Weights of a small GPT-style language model, trained from scratch on English Wikipedia: 3 heads of 64 (1 for keys and values), rotary positions.
Each number is 128 + 24 x the weight over its row's rms, rounded and kept within 0 to 255. Layers, rows and columns count from 0. Numbers have three digits each. The size before them is the row's rms in percent of the matrix's.

# gate: layer 2 MLP gate, 384x192, rms 0.131, rows 175-220, columns 0-95
# up: layer 2 MLP up, 384x192, rms 0.129, rows 175-220, columns 0-95
# down: layer 2 MLP down (transposed), 384x192, rms 0.118, rows 175-220, columns 0-95
gate175 111:125110119073110141133130119083156127090116087114076129155095139137138118136122144141150154129116131126115156096105137108155068117114134167109093139154105128149123142118099159093140115153107130119060130155121156099150161109114130088158136116159132126128167148110156117136096120138139090132
up175 108:135126148118100154155147085080135095113150108128101151107155148146123171167118100102112147121117095091153110125117127154126099102100154135133139123101096107131140078135148147123113111133163159160105122134123109117111119109089121094144166126089102120141145137118142182115124119123113115111
down175 106:155113131134114165167145105114130115125121170174190149101169173126094127151114106140147112103147116119114121161157137110137103133129092126161165090132147162109128094154095095139129135119137136127103078125094107133129116131155147121115137152083135162138135133162107153140128138124144139153
gate176 097:161134190112137119127142118093126168105156155107110132141140147116130112130140150157110151114099099140134140106119156149133161104153115149115118112173153118126129072147104125125088146136163138079143113118139117155085142144108081114142155138097140110152122139126128124149133118116133131093
up176 098:103081115150164144140170128148135110108116079138120146141115119134149101088119099146117125092087120122150147140140093109151136092130148054146158090133151086109137107137100122137138107134157094111116153112107158107117130108129100086132120132110174132138178129160122099109145165134120109157
down176 098:118161102126163116129089140143127111142096131152145153126115105098079117124121083149161167110119164100123102156091112085123139103135139116167147111122131155096116153114147133130126078095146070109150141119158145137147097109147158092121103088144129121116123122155113116101077139152126153119
gate177 107:106090180167149078127137169093125134135154148116115127132087115144118107126155097108128138106145096108109134172126094148120124124132073112166158142123108090090127154124111144131109124163133128096081123136093120142129112091110134118085139154134104133139112155158137128115081133146162105130
up177 105:135163103170144137114149167084182109149105124128111144114106138121090150111133131166123162140137130153104093113127136138162126107150115171112138118147144134081119087143128109164144148115131138091143131146138129135125151116117080109149099074141137084109147120102123105153135143070126164145
down177 104:119120117121098148101121156148138099098171121128117092127174135147147142130075104132119138119126116134149138132159110137107084093169128109091070103141148121107102095128142059134143117144106168103153134107111137133130140149167079136155165139104145127146120141128115120144089148135115119128
gate178 091:083160118086145102145116133105174158115141159110127146134147143131152167124110100123136207158151150122108140126099132148102133154117114123165159089117134109138167116147157161166139129110114098111081119149144132156142097096102134107098150131144128149155119120128164110119100130182132129116
up178 090:103131100114152086072119122175139194118089198091139101121129166142117132128108083116109167121111119165114087128130167127105131155104144104126176125136097101080139143118116109138102142147137118108132138132144132129134140165180087135118147134115140155103142086136117137116104121122127126135
down178 091:129140103168112103083159129140143155104158133143123098097155130151118137147112141145145112143084102132082158143120132150104156168166120136115123155140105090083072109125097145136112125144183154139142112132147148143143114156153121152132148164158131104133110123122165109093098153160108136127
gate179 109:086162144127175118128093128109163165114135141120141103097169092140119097170135110142112145102143136132123134126092164167151185120159143117115084147120104095110124130117104151115174097114095112089126108113133102155101101142153082114180086103135106123093155132110152149164116145124131147089
up179 104:129131135141122145139151130108129181151109097156113146123137082106119143126122086100112126176163088121100149169116137090147143145128182141115113161149095124073139175101160151123125142114147099088113144119141115141115094120180155128075110144096107099139107152113127157116164125131152123101
down179 108:098128084139136059154133187104101100139114156156114149135151113098127091152118113133141138132142135123140147200135136140146094160126140145118165150164130118166153125149125117155094144135128153137118151106140089145089102153091131095111125149112108122119091175122193107146152131149153106130
gate180 099:102094136143130136126134130117150103111126151149113133096151110141135107149147104154168158134122156138140161121119153141165124142115135132142125164079115103147149107152129128094175137123132139126129117168131121172075143083143133128106148103129141151117126093157161103166097136096163144157
up180 101:131157151155143088113140113157129106174116147126119139145095156121124148163111124072124113146141139152143150155145115097152109122156129151089111130179161105135130117115147130120149107066123088096135169095126092141121160149132160157111103108099106151136134104112154169133134102101109112140
down180 100:129134131158158123110162157150131143127125131113156157144132138145114138149126123128125073120139107123162179153141130147099138104157107101127139115096118157108049166104094152118131124119113160103115113113139164126144178144118103132114125091128133216117089085121174122157153140176134121120
gate181 100:095129145114143111126118126134133144168116113118103118127114137133101160108113113140161148118150135132163155148133146150115122170073148124125123128136125133133109117130064127109114156100163133115141151120112149119114102130117126183149134104088093128101087113078119087176122142152131088109
up181 104:124091115183141082131162149110098101139139138163128131155109128098166067139110146139106120130108104084151149127154105112102142150112104125094096163143155108103172137124095139119101137117139169163147128152173074120149147105179146178107131117159126112145157127140114163100103163106114165079
down181 104:119135142127154128120126179074128134147163132133086138120166142135121114146120162123137151137111123115089129126126141165123120118120126134126089123173105136169124127110153185115149119113157124128116141135122100137129142138128102131155110102141114142120127138114130092148171133126146161125
gate182 108:093100139144156173123106140118134153117170143112135088143117101107113134156170124141101126129131103136127128124092109100109129114165103124162066134161119141114099135115154133154168109112123129082134113148120111151139086136168158120154105087128102144116087157112131105171117155079109146122
up182 107:148110156158096113167118121124115106134090158098114124111149159150150117087144177161175113120088158163146113142151102135158132090104131098111165113087146118161117133088093177127145105136138130192124157136144081159166128081137112155113120135158166105141129134141154160132121175126139101122
down182 105:137117161102082129114140156131079183134097127100105158123093100112147114116108137152207103106144124081158130094109126163136139114159109123118156117096125135130127151118114122119117137122137089120122124111111137139159058138110109146148093105124102113085102117116128102118092141109120162124
gate183 097:149149126130149105134154122141139106135135126145114097129092124169098134135102124137125131118121113147149140114092116121132073145147138153133101120151113112155108129114122121078135141122147123161091155166125155134141156139161143097102181101113115134132174148142093121088177139136094086123
up183 099:120182129127128179148166129128136071126151164151080111122100140132114186137134159140130150156078135152132133147108127120160069122118141122094086093169124151164109160109148082119140124139150124126102154109157131144127132091121121139097132136154116094155145143127098119141133102142107125124
down183 100:112145133092123153136120109136111156118150090063164111097169119150106061132134154136119118123111106159141125124118153182148114151076139105145152182102140150083117116097118115131101132162145119151152122087092108129159100126099130098130111111092135115097120129080160098114096156143139146157
gate184 103:102147106125141087156094132153124153092134104123115091138134088160136096144073076119130135137186124140109113133144103150118107062148122130092128162128080141155174121115165156127172134151083097151108130141157146138119149140120144112148157151171115131152152136112155159125118125128138177149
up184 105:152116149110094110164107145155113148121162116163109105107139140143118124137109159187078113123078104122128131126129146110112114114120111187110109133140078152152136136107136115117123152135145130125084167114139135162121131087118162115120126125095142180119085108092144131105144115131098136121
down184 107:163157116083158117117133154154148105119180117112108160101115120119116095172090134128131123124167157142166137148151120075096162076151082140127096143151118136115092132121111129161111112181134145116103096159151123168159133106130127122140165148069156150102129160148124133125127140116117120147
gate185 101:091067101117143134131175180101142105104101150122125132169144123129159144097148128121122158128112145127113123124138120120154126127118184094163092138129109081125118117125090133135155151102127119100121133104150113095152170140125111130159095117167152141138160167061167135142136121128142141152
up185 099:122101131140091131111158165138129120149102154120149099155150113125147112132177150149136174125070135119101145117088156132150171148180131152110154161123166131113091124137138113100080142132084124143125152122110133154118160134085146138126108125125111165073151118109122157103094127123107110090
down185 099:099135153069117106123137108117125127130134119155170130121182088132150099101121146141118140141176108112158132100152105125139146158117138144093119102164143175123122116132101165114143106114119173156141132103134163121130151147096112137159115129178123114102122162114124113125069116183091143115
gate186 097:111149109080144148083150118119133099075111163129146105152136141134133117112157146148141095119147133107114135109116154110116142182143099126153121114128142127141131116102141130080161124117156130098141141108139132121133092126128108124175147168149143114120140210103095146159154153091086123169
up186 099:135112131135123074144116141149158114134142147145093127124145073169157128125141113078098139119147097099144139108163126122138124161121139128123102153153151103147134172153098131101111137130185164104125116132139101105143156135127165129144140116046144120090134105154111133166116135116176170132
down186 097:160127107123133134115139137095105141157099084142120157122131154176100111123121158154122111160127128146148147144098181162161128116121176146092101126098110114103108113119130149134106130114089162101152168148112114103107178127145133125091101086070160163115113081134098121147162144120117159129
gate187 107:095126145136106098139073126128110079100170125116119103187131122146097129101129127119082146135169161129134115130102133118108118145108102157113107146151082098145153144085138184073164148096171115105091139144098079210142119129119132115115123131144080136159105141149133107141092140121147171122
up187 105:093102128122163165130134127100179117136099081151117157107124108083176135125153134143154119119116096161108096130131124156124106110119133104156080128137117138114150122146100131118150071117138077124156150114154122121117136144143133167140117158126151140087131122155097146168119104137135107115
down187 102:116106110131097126108152115103141147138118132113090124110155124060089107127150155142112145129068125125104079109125148179152108092111144104115106167124123142121131123124095149113127144151128108106110160142130110124118109171109095126112157163143113100117094136190131151138117129137133120121
gate188 098:093096151157153101101129094135121067132094112141130144106138096130115091153129126107105144110132142151142146143155135143138099116139102140159181098167128094091145161135151130093151178113142149129115114145086152089097184154137139142123129115138135134178100159126130132110084090141116145135
up188 099:142140117119115119117081111163143118149097144118160144090102109203138123158131154127122130132153149170156095148124126125136085089124104119142141095113145125125130129103146128121147127087103134150124128129108137128164175116077126122141157148134172163113107139147143141151108115176099117109
down188 098:172078084161121127083111126120124120146133100151149129138122111158180105147142151102139131094171161154103131159096124118154142155090106084161124141170150136103089093114157116116139141131131160129193159131127134137134205137111115158132100153107156123143121148121084114094090136107139104132
gate189 100:096142091090152150117154133148168134120138173145095108128141092151120115142127153087171100133111140132113152112146121144087122138117125112108133151104126110138130159138138118132097104138097137151141144115118132159111150155119122158096156125186144168104100126120136137059138157162130128126
up189 106:192165128153133132112142127145182117105158128160141167127156106104148142176154083143112130149131129150128112114099119131113128135109099139142138138139125161093113139127173117084194151127141135058135161115148129120133081125141154104123138119140125106152134177119125119134112123131145091119
down189 104:158086145114162093100091116154102093134141114152181125148155094109126196127130102142130149129160141130111106147129147129152129137130126092125105109137130162166155131134138158091101144140142151166070118162117138174098133113161159138144154108098113129172134121195143094151144118100126129164
gate190 102:082079110151146108140112129170139120114134173108122101134131134127116114152133108129093114136092122116151127127098088151141135121138128120124140143102120148153098134120113133113130121134153152098127150109119148154144090105137101171131138150149080151151089139153145102147089178138174116110
up190 101:145156166113106130138148154152128114070130109142096089112125117113134093137164150101106146160094139152121097099158119125147145143131153133100160113128149092121134121122098105095199162144131152134153097122153124118133156137103120084099137123128099101152152147083119102099148109140098084134
down190 103:169135129093144113128142094121110139119112138138103141138141132149145174120109116134094111124139145194123130121109163095146116096144102163155131133114139128109118109117114112132098102085102108172150151131126129166145125103153129146161150108120146076113144103145132136091130096087129144152
gate191 101:121149137116129117075143148164117134081101163147136121145125112091100107135111106093162117129116125129082120112120115124173112091142124116105109142126167077113157139129098130118156115132112129108089076131126103133136137141096071163159129111123142144133123109108152148140145150138155112142
up191 102:107165142118114117116091143134102160112126138100105108112107147061094134094086120115115122126078123155117150134141101137153117110114141104148163116098140102123123122133085158121131142084126156163124135098155124129139109162124072099136115133164152160103134129109143133139086149136150143113
down191 099:086156157112151166067154132141094131108110151137146103153148111086105130144059100125124133120121147101122153112120162121132125076145129113087143091102168163094092148151130173175126152116112151144119127107115121097137133101118110129117108143130153131134123116097189138143110098117162125133
gate192 105:093149165114115123182118108139142130070143095133069103148136110098142082125116093091093124108117146130132155104099129108122144140152129120170122090140143164127133121179144123109163088173102103109138081134099111124129159131151130147148144135135140104146144122139094096182126138116141128093
up192 102:148120070146119158120171157125151083151111139120121135108136095125141126109110111113093153121127127142118120119087106129140130138151117120086099132124121155108111122155141135147161130123137135114144140117146109090140148117115117176128119139132162137159204113136137129157148120108057096171
down192 102:092123139131091113167145143106112146133105104144113121130151145166100146167159108117138140103121122146103161176158097161144079134143146132134175103103135153179104123134134102103150142138117110098163110141136101098150160103101138121093084096103123127142146106129134120150141104170108129111
gate193 091:108111127128122150110164129103105140164164134115171077140109115153128124166122114091162146154115178086115110129147100114104131168129084132111118130129163097142123156091132129140128144135095084162138109098121164156112131144111150113121095158135113099110164140153101124132136124091113114100
up193 094:127129112142116128130129139114097110128136144151148099112103118140134094150087122083170151133104104144131130112151124128127106164156111128110155120172094104146188153087120147124134141148119149154148149134134132145137104119110158131078125125125142116082156154073101115131130105105111081111
down193 098:145073151112077086134131111090117135126114117104143122134116084159158120136094133156121148144082122142121134129170123123126117084124088126139097105108109094099159157106138110166111105121101138099126103136084118160110131126110124114149109126075111108153125149102095113113120164117125146105
gate194 086:085082115143143148104149119144142121135150119116132099104122113140083176068090129098114124106071119159156134096147131138139123091163119124143167163118150142095084176162144123100108135131135135102090127110099167140129137099127119078116149137084119142133112130157106153092134111142108137154
up194 091:097110078120102143128128143123140130150091100100166125163152155133118110124129110100085166135133130142119104139134160137124133122126099111141103076134109123123111160151114134142162113148118128119091162112145121098145159176150140134165135096132128094097106069161107131115084105112132107119
down194 092:085186123154125106115099141135130112123162115076148092150148117142134116155136137112117159115164166121135127129153133140136131119088145143147170154107114162125144166160166180114149135137138125151162128137109133110147115141103178149116111145121142149150136151088177129150126137111071134147
gate195 096:105131129090129116121172137111107138112104143115162129133149108113116090153134104136149103107145136117155113124147148090121122156114159132160119107126139058103140176162115135140100148131132090109144112097160199133128157133162171167114142136125141165130119130152087118094161095114149142163
up195 103:144138106128115079144080104124186138099142122105166118146159108123145078148126075113138142131130139099133147125112114108141150157145143143116166128157115132159114129131136108127168132128169121124094143139122116127102167146169131114118163133147104164143147082169092152100094118128140144117
down195 097:106111115103107165130129127100138129113136126151121116151093164127138148111103190119140147179171116155159084114121124103132134105128126105149103095128123132124174168126102118126126156135139109076115150147162082120138146122127127112137171131133119103058131168104121127158144130121119092152
gate196 109:095156098113154133145130120141141166128096118111159109131126176138132112135137140094166147080138139130093113098062137119125158140131124168161112132150126139116116104128138116133129133136085108089102122135139146152147118113141149156091126131154139138098175140137119095178170141117117105195
up196 111:131134156146136156124114089116165171092124111138157182093084128114142133129128148150124139120115141151149137109121125161141174155132152176113181124135150165101120150123139160141103134085174129108117152162078086146144108113121117114109123159129144147122119146105175094120122118113118163106
down196 108:112183144117159133117114134164135128133127115126170123092150149116105080112107151150155128146116159153165111134119120141149169098146131155149135147150132108092127134108164181143145130116132088130156159170168107128122114106099102156091160138142125154138121131135154063131139082149141136180
gate197 100:105105111130141156086136123135131131167141106141111117129085108131121119075170145110110156112127149147118140109068156162145109103163115158136178110126147095145099110102152132153161086149106139133119151162113152131115128166112157145125129132094149150080197141102153120123186098118059106170
up197 103:107157118099129152121092122144159197121127137114125144071068113161133141152109151129175155165096114117075105111114104170173159096158107108107147125121151138124105112127145122118109121112087166091130122121139099146112153132158133145086140087127130104148136139141135122113118117129100139116
down197 101:127091101099094099148089131084144116129128124101134121124137145112116143133095119119094108168083125128101101111158110109109190095130125135126111141115158137109139136154117143116134120162117135104101133119166091120152102098154127127083136087155119119101155149133106107157154135105111163120
gate198 105:143124145117106152093123124170099105126118095115070113151177156129102158081122124148143119143167131147078126144122141142134118100123113100159123089141137100147202115124112174132154130136112115123134106087101121139088096116143128123069100144164123092082138108110113116173144095114140124098
up198 106:090109145125122176180160100143108111110108128121093113135131126061101126120133105117133164088104144146118094186122158120172148149122092135157089084122122099134154111118150114069152118126141136113156150154154136139149113189132136109121096126127121123129105121123094117128113143149112141120
down198 105:122143118124095148137147096140141107145116115136067118124192107102137126066130141122120140150103128153158091120119141153134122148136102115117102148116093148117129109141144153102170078133133128145130151160173132117143145172143119136125147145137152146124065077130099108147107139130125128154
gate199 107:109108107139178131143166155096147120110150128155170173139149123067144079149122086118105134105129171092108122149163134126127121132125166138097109150137124145134155160090116131136076117130141121075117094089151142144109097096110079154136135129189114107088154121083109144116135114131130124129
up199 105:124171119122083124137096112146100110167089093132101099113146160131134138126131171177128138122183093140127124138148131089131146142126112091141122157181107126155142116143133128131146160112131148137126136159132126129135166143141140097098133146133141128118105131148108084141079162151148161128
down199 103:138152149099127163116124129123153095138120137117112095164094103146140143111138134148083135136164126145158127110121079130078097149142172160119140092179136175151134098179144114157151167084134085116136118186177135100124151154120165130133122118130128134136118159119092177170131100171113152150
gate200 098:125113111143106103140104133147119145156124074098113125130159146157109136114114162140090146115154125128114117135143112110101117118130106152124111119150097172140159163127186157122114136122117147154118155026109109163133118128115174147102145116125095112125102112116184098166156132158109110115
up200 097:143116131119161138096181114142152132114113110154148128117115100153088145067131121112111132135098108148141131107125178200128159134151142149106126120122114131125088123101110144118136126159134101113108135116098141141152118197147123143144145102109162106158180126122101135059157118114123106123
down200 098:120125119107118154130094156122138137149108135135126162134121128111101109125117122118150103141138125156145119130137105115160139126144135153179143101095152146099121070112086106159145132096154102121157137182154139087078108110116121128128138106119150122149172157117110141101136122173109126138
gate201 104:067141127102095133140116104121128120125134134189134128120118153116112138102131159119145168133127120176103077126092104132141106119142168139121132062164114099157123128099171117134157118124112131142113138150133107162110164179120125152125126139138116079070152181102083135161124090120154105110
up201 101:129178128133186150116116116120135134128111137118159171108160109126147106129111156118095130148106134098154137142146146155103120095118094156145120149123134124149129147079151136099136161127160107119135168120123110103136066127183154147153116160146159126158096146157136144039136104083137164137
down201 099:105164123112135132135147109101142145129144154097113079083167117142117103108129141131122088146103163113112128134141137117116112126122114174110150168077114104148152119091100096148141115103158129109137156143120099100163114119137146158157148085136142114142116140084151131070167149132127161111
gate202 093:099106130210116132133105118119136113083107150160099131119106149113145196120105162119118104136140104116129121119121079104154148104143141124184121099095100119138107124083137098109148158142117099118097148141087120103123163140148108127139104155096109128100096117161147136159059092105109124095
up202 094:152121147124162115116124098158127160152150138101084125111154129139145121140110169155102087123136097173097133154151099104129102114138144150134116096143148147111162154113095128104114124134164095128105094133108132124089139154120145123170121132128130084109191145144174127107123107120151110153
down202 094:106171156137096144086113163109122159155170149129107125127139140133107076160148113106131130121146120204103163110131122114118111142133102171089146139132164112126134127112075079108126117111119124113127104128133115109083119115073144125103146138134136097135156135097160161076117133147129137165
gate203 097:092174091142133113121137081138077124118086132135148112125120095148108103092131136103119103056147104136155182119159159134120099117126141121165117096153111140121109100160122135144195112151148152124159089174119121147176121139113154141167084111093093077153146165133098153125101135117107139143
up203 101:118130154114168137127143121130126126153152074134132136137154141125144111111130118111106151120191081134108155121155164121103154156098120137093144129109117140134146096125130127154136143167137149126124133153105118077145118132121115110160139091089137144092120126082137130113114127156147158147
down203 099:120146078156161115117112132104169149087139134120130128130106149133116150155123132121145121133146146138096135132147139141146134109152115149139127136086101122136158156108102104130129163116125084135125125097108162131151128150098109157094075119107107136130129119132123159117103123080152142107
gate204 108:108127101119144128120155142110140104141113140154130128127144149106122163146099095102099126149167162110111129096109124148150127128112076132142106141156119139107087132151143145135190128152150109085132137124165138161114095095101138111108107122132099162093128162164112146121173101146187074126
up204 111:069101180091129125144116126107106098149091137129141129114190163109122106100109149120126161133124071126143161133149108116153133141175134149091113097150086153146124110146098165103127068143115085170108134153135136156148105144137141104102155097115079147138092178126137080122146115127099160133
down204 109:119125150106127123095134104134157088139136115134113130129144102107159093146188136153090135093156104120140197186130157114141126141118093081105106122168174124119132124129126151162135140136135145129153100141128122122112168117093149125112181111128121116103122151109145134147094102149086132137
gate205 099:133112145088145127161132134103142125132108159103098113133081149157145161085136166112087120115139107105110109092109115136122153126135121111140111150126099141135110104115144132161137112148127138137130126090133101123136142128118155110129120109167080130102146134170084170150115131121122127108
up205 101:106096097094133149166129147146129122113156150137179113131098093135155133130120142108106123146080118070111145130126125134119074154161124113126118093062131155162123150100109146150135131101115079152166133157082146153149105149128185134135128117102110129162150132169150078120141134148131156127
down205 101:111138111090124140155148154180156116104134138089152149072145148084161094144172108132130115148110080098166106111143103128105137128114114113087140077103081150165131153112155166116161156117126109122162123117131165117123125097120140127152093156120132110127140158110147118095145139119158141171
gate206 098:130128127168148143110132110116114165122099115113114159147129086089107062111093124082043138162135099143153115121134121101103133108151125118140079104143120142096138150132150151134139170136096131119117119138124110127063142085099158132155098068145081063114116130125158148134084106118093110129
up206 099:114115139157123132130092151113130133133157153132114104137162115114150095156140197161108130128099141139103119131101124088123105129136103112089156101116115155156118111140077132135134104118119149124150119082129092159076119158136093138165102163171128095145131126136137125150084134161124114144
down206 100:136112095095162148163160137123169098101112132161124118116128167131169125119132140120128147161115117146120179126101127074117189085143166102147150131142122094136154115151115145169121124110129118087144123116120090162172091150136118119099134115129122101104095116156095115102104105125165103126
gate207 098:111100106158166150120133162200120095116092174190164126109141126162126153139097104160136156113132122099149099161107132141080147092126092148127143113140132135142101162105136112155136150123130121121127144145115117136135117123116112137143097176126104106125119146158128140124101154084149122115
up207 099:123130119153133097116120105119124134142166081109120108112076140137109119131123146143147169111117126153111135121130148137119146136153156125116199115170156132135154129125079164165082121121121132098107112157123123158166070083126149149087122119111138133121146135111109130132164153132154154108
down207 101:151114160087093118138145116175133125096103158123129111118102122151136113100131162131131126155101118139133134118157122135116127131141147109096127119103126097105175090087173140109139137135145103151154136126146120085120142140109123106083133105160128153116111152128140121169064097105098105167
gate208 098:151106105132124137149142130131127138119152070154152102147133099130122132153103095155124156114129067153145139159115138149163103122103083166171167149151123123119124146105142113133127111169128168134157114172115141131154151137154124134166100111121099140154159068143116120110103124104116172128
up208 097:094142164098147114109140133142125114122146170131133120107106176162143143096121158204143136133139118178152113116115127105138104096109140117129126131169167101093087115077093143132144105074122140158135120099126076123140110108177121132142126102155150098126133123113171125140065136093107170109
down208 098:119126118099107130077120130131123135149163130156128151140171104116146171143144134112136137134199125108120108136109100137117119153142154169105158139147126074100111151115116105151130134136151168156141143161137183159136161108100109119122124141121109154127112079159110150117132084134161115146
gate209 101:145140149136147177127160128117179128122142107160125121099119095136097107124124117125089141113141123112150138133125147137152125146099119124136081134106137113112161130157085209129125117127128141135074117181127117129184150085119100169164156098173097150106100122098134138170088148125150134103
up209 098:138073130160133126130141123130084129133130132094131163146143142146117152101112129109150138107120133150175125163160146184147115153169135125135133072138115141172123145125133136105118173145144102139121135091142140116158102171086151129123104122121152148120167134121138128117126176097092154082
down209 097:097150101171137080111100110119189112113184120135123154133149132084156161149104133142131133124133110142119123102148120131133115130106144101114097148150131098109109154140145166121125116113141113110131148148115108170173134092115123125132074124134164091156168144147112116151125094074161121145
gate210 101:136109097149113135132096147111146080149161188132114094083129165114101142155127141159111110081131097167140113115173183147161114142115068127146151146135117101109115122159157115155106129153127115120106081130145116164140095081142133151101111082174151096086113159159123136120099158171127111163
up210 101:127152117104188130125134151122110118126110148109151148139127108141144140113143128067149129118137145094149156137138119127097137117112154156169104125098151142098145110113121100130126125130112145115137102156060174123131148132106109147138117157109078177163099110148157132080138140167141168126
down210 101:131158136124147127129113129140109139131128099101155102131137134139156092107162112119154168118138151112129140116123092142130168161105076096116088115139123112112136097118160127157096162161103117110109165168109172093090155128126105120113165146107086140121104139094133167114118141148151151132
gate211 095:123118114117148138129121147150153131123101156111130111158125157118124193137162147104154122112128100131094074128097124087148110111150125167129104137102147190141147155165121118097103140112116114119105138130154102137097081163157176150121128114149093190123126115157133148143201108121118115154
up211 094:097110109136173095085178131154130096137128139100115137146110126129147130146118135117074161131098152115122096170099117118138137115124104130148171149119141157101127105125110127128125122166116118140096117108127129124178085136125113142132126145107116137099097069154138137120159077150145098106
down211 095:168159110139138133106116156133159129115164116143157147148081104122103080152169172148103129091142108136108138098141075145142095127126139116123112086065142125127136120126150140135129110117161113105073130127172148119141107152121130160118126135150173150141087109137112167119116163143122102120
gate212 103:125147141109122113104124117134104140135065126124111102169155117101120097131118135152106146089123122135073147134158127113100133135151155144113175143116151109120104122131121111140154123148101146118138147093162120114128147154154167111128176098107130111063137103147093118027179115129131096152
up212 100:099148165134151153161085102171145164149163137143158145126124126154131154135130150140126127105156125148116140131108104118116118138168173088136153119156152141132142129112138140141148083135129138112131123118126096104122137128113177099103178119129121104121100133126150133050168143085114115119
down212 099:126121175147132145152133076129123131127137116127093152112147135095113138120147160117151152136135120127090116124138125121092111120159149140124139093116136091128121143157113106127137115137159146139153137141141135142144116135142161109143143108122156109078126110151165145081175141105113090127
gate213 098:124189128097148142133117119114131149104094173124196123177101084135163173115106124095131168124135146164127108120114126131145121078151123202108165104136127135109146118138117135123139136109140114146130088139120148173125126118090122128162121101122123118143135134089131149097113098123149185158
up213 097:133119121147126158168142146099123098086134115126143105152147146156119135158145084160092133096135114112121132184146135136093142165103094109118141136148132132103100131138135124179140122137170152116128104122111109119193128142092170065117164152111151150133125138101121087145122119148147149085
down213 097:126076168115098137128118144149121130132128125161087168111127128180149133135147134142149063103083120097109100120129149127144122135150112094109140155111105110152098116119147128161117123174125099122143128119135133132162092120131077145085128162141110147100120149170152145140083091078124112113
gate214 101:102093178144152155131165163108114142129119154116141154145185108136150140144133176099096130137126105140176142097134116083098128152129160114138153138137130132138107117155132153152124150123122130139074121127116142167130124135143084098122120113130126113107125161119175100099102130135129084135
up214 099:149114161128112122161126124109114094155117101122181134117108123144125099130100100128136101134098073097106113122148085162130125100149144178105118142120143141141067117104131147119183099098144115120127111139145107097132131092109136147096151159121163098128145125117089138145111142135091132155
down214 102:125149109145115100125098125163120115109123107148157108079148130156122140102086122154124113108113100147080106176104136172151144103144110135138161115161131139146142146090125186091134092131109127123117143123133131140124150151115126177143159138138140160152119135123118117117130152116098172139
gate215 102:089092151121146132134131159136141121124146144106137097168127103124127105136125162131125136097135095131106167131136112149099105106134113106157140137099107145114095161142091140103139149175097090109123157149115161167092108140152117154141114143111131147121120177088100117177162174087109110128
up215 099:104123124122139102145119151094111150154092152154136102091127132119161118087155110163128150193120142096149131130124125104136106203099146138115147121127129176112123158153127160093192090152118130123099114119163115138167082140175141132113090138116096185104183108144136148167128108140145154109
down215 102:115092125121137105093136166062096121110131137101133123149128125143161098103109133120076133135115141093125148094085102136116133133092160106129129155086110165151091144157161138106139110125102147115126107118134162105093110119104121150117114134155100112133154107120111100136125128124123168123
gate216 103:112061140120118078139142137122149133105155135121154125132146146159102100124143157113098119159112101154165140156119126130167100140132122154155141133151128107154102123126142178141132121136100114131106118158135143064126178124132142134126143136139119141121190151119104116097084119105138114159
up216 106:122117109099128138146122124145138124123167093102182136130108128152122095103098124132135129129162089132152119152102089142150133181104109134129128120113131067128121132147119152094165139120110135116099112153133110113159138152120116113144167095070077128131149148117147150155105141139133122141
down216 104:111096137139113165131135144172119114145131140101128083132127105137128140091128101173159135135146085126123116125160144155113139151140102118151153098182066106092111127174119124135158119142081143122100099132114125113139139114157128104158134124125120172124135064121134180139111136139145114111
gate217 104:143113153121133136082185174126156136089120162148118142146150122108131084098123140131117136107112189154142170124153160130151121133120131106102132122158129077100169114131106091159122083124117172098135144130146141152169120166137106119106100108088121087122154122169111092103171139094090174113
up217 105:155167151099134118120115109150112145133115144142169129110158131143136141118135092133101140116116119150174133105158131121136130160118139131104156174113131167145168084152047152116113151143101112200147111077144132119151120151154155121131117134143146149122109155125157143163159137138111133094
down217 105:114128141155106115094143097108104144088130075116122143176150106146107128104120133117137118124138162112123134120153118164122101125087128094122146141152123126121160130112132095131081144114101124131160086151108124100105180093110102123110090148128136108084094118123123180170116138176166127138
gate218 098:155150183084128091080190135101131094146166109125135135133097147115094115133130119147097098112099123119125099120114136155108136092141090159140085119127137102161130153096127142110113119142090125146147112112113160131116123125135132150144121121112116089078144111129087137137144149080176146134
up218 098:158150121155145145115125143089146157125111119117077151185079152112147154120104099130154163122132121117130132094157143149145110182145146160116183140104152126150158157123099102141145144147157096087166165171095150109126149153086066153125085086150131132097119156158130080138109140091137120152
down218 100:110121133145128151118131117078162137134177119107118147159123113126115145169116122140148113171182125174107131119168119102104136156129161145094147150119108145093163146194136135105145116133117170111140125122131108104126103105057077147143098083110093120158137135145101114131166137116129119133
gate219 094:164081129096145153131118143084127151091139121132115104136141124087132133088093088137135130089150125123121128082154119089114130198081136101099086125081140164161165133137123125087078129120098164116120136135138152088130152141121106131145173143168116134141146124123125140146141149132123138175
up219 095:133116120097173148110078139105126122125139109137126128102163086094106121101105086138110170094166125116146139130132091131133114175107132121159111116103130177121167111121117155133087124084114154092096128164139111115143150131110132143140192152107142100139149111123126126172134175113073155159
down219 098:122096132100145132092089126099149177095105098143128153102136112146093155154163113134135112145122069145154111179157111086152128152124090118124120113122123174178117103137118148143084096123114148144121126155139124109077124121143125126130146170131118138103121127138144137169121140106141126148
gate220 107:154127139125138107107106099148151133149132122109095110100103128095107147142101170121145173112124077111103112135080110149104137169149117108091161118119157099132081121091136139109132108098136146134142170142085132147099131144114109090143113153159115146098135130113119159153099160139114082150
up220 106:116061189174147092168153069111120122135128101113130118112115122150144134110107132138109129150124103111140155124154114111120104131171083174142112109122117095133160150101093121085139147127139064102118136144166099116114097170173159147164112174172123166122136140098105162155126136130132152133
down220 107:127104173185137139140129151107136150164088136114139094132121128107142130139116125151128125111093089108124130161120166157107151132134082162108128115119145127149128161072129126120110117103125111155162167162124089112121088147173115122137122160166150155156122149114126155121103129135120131167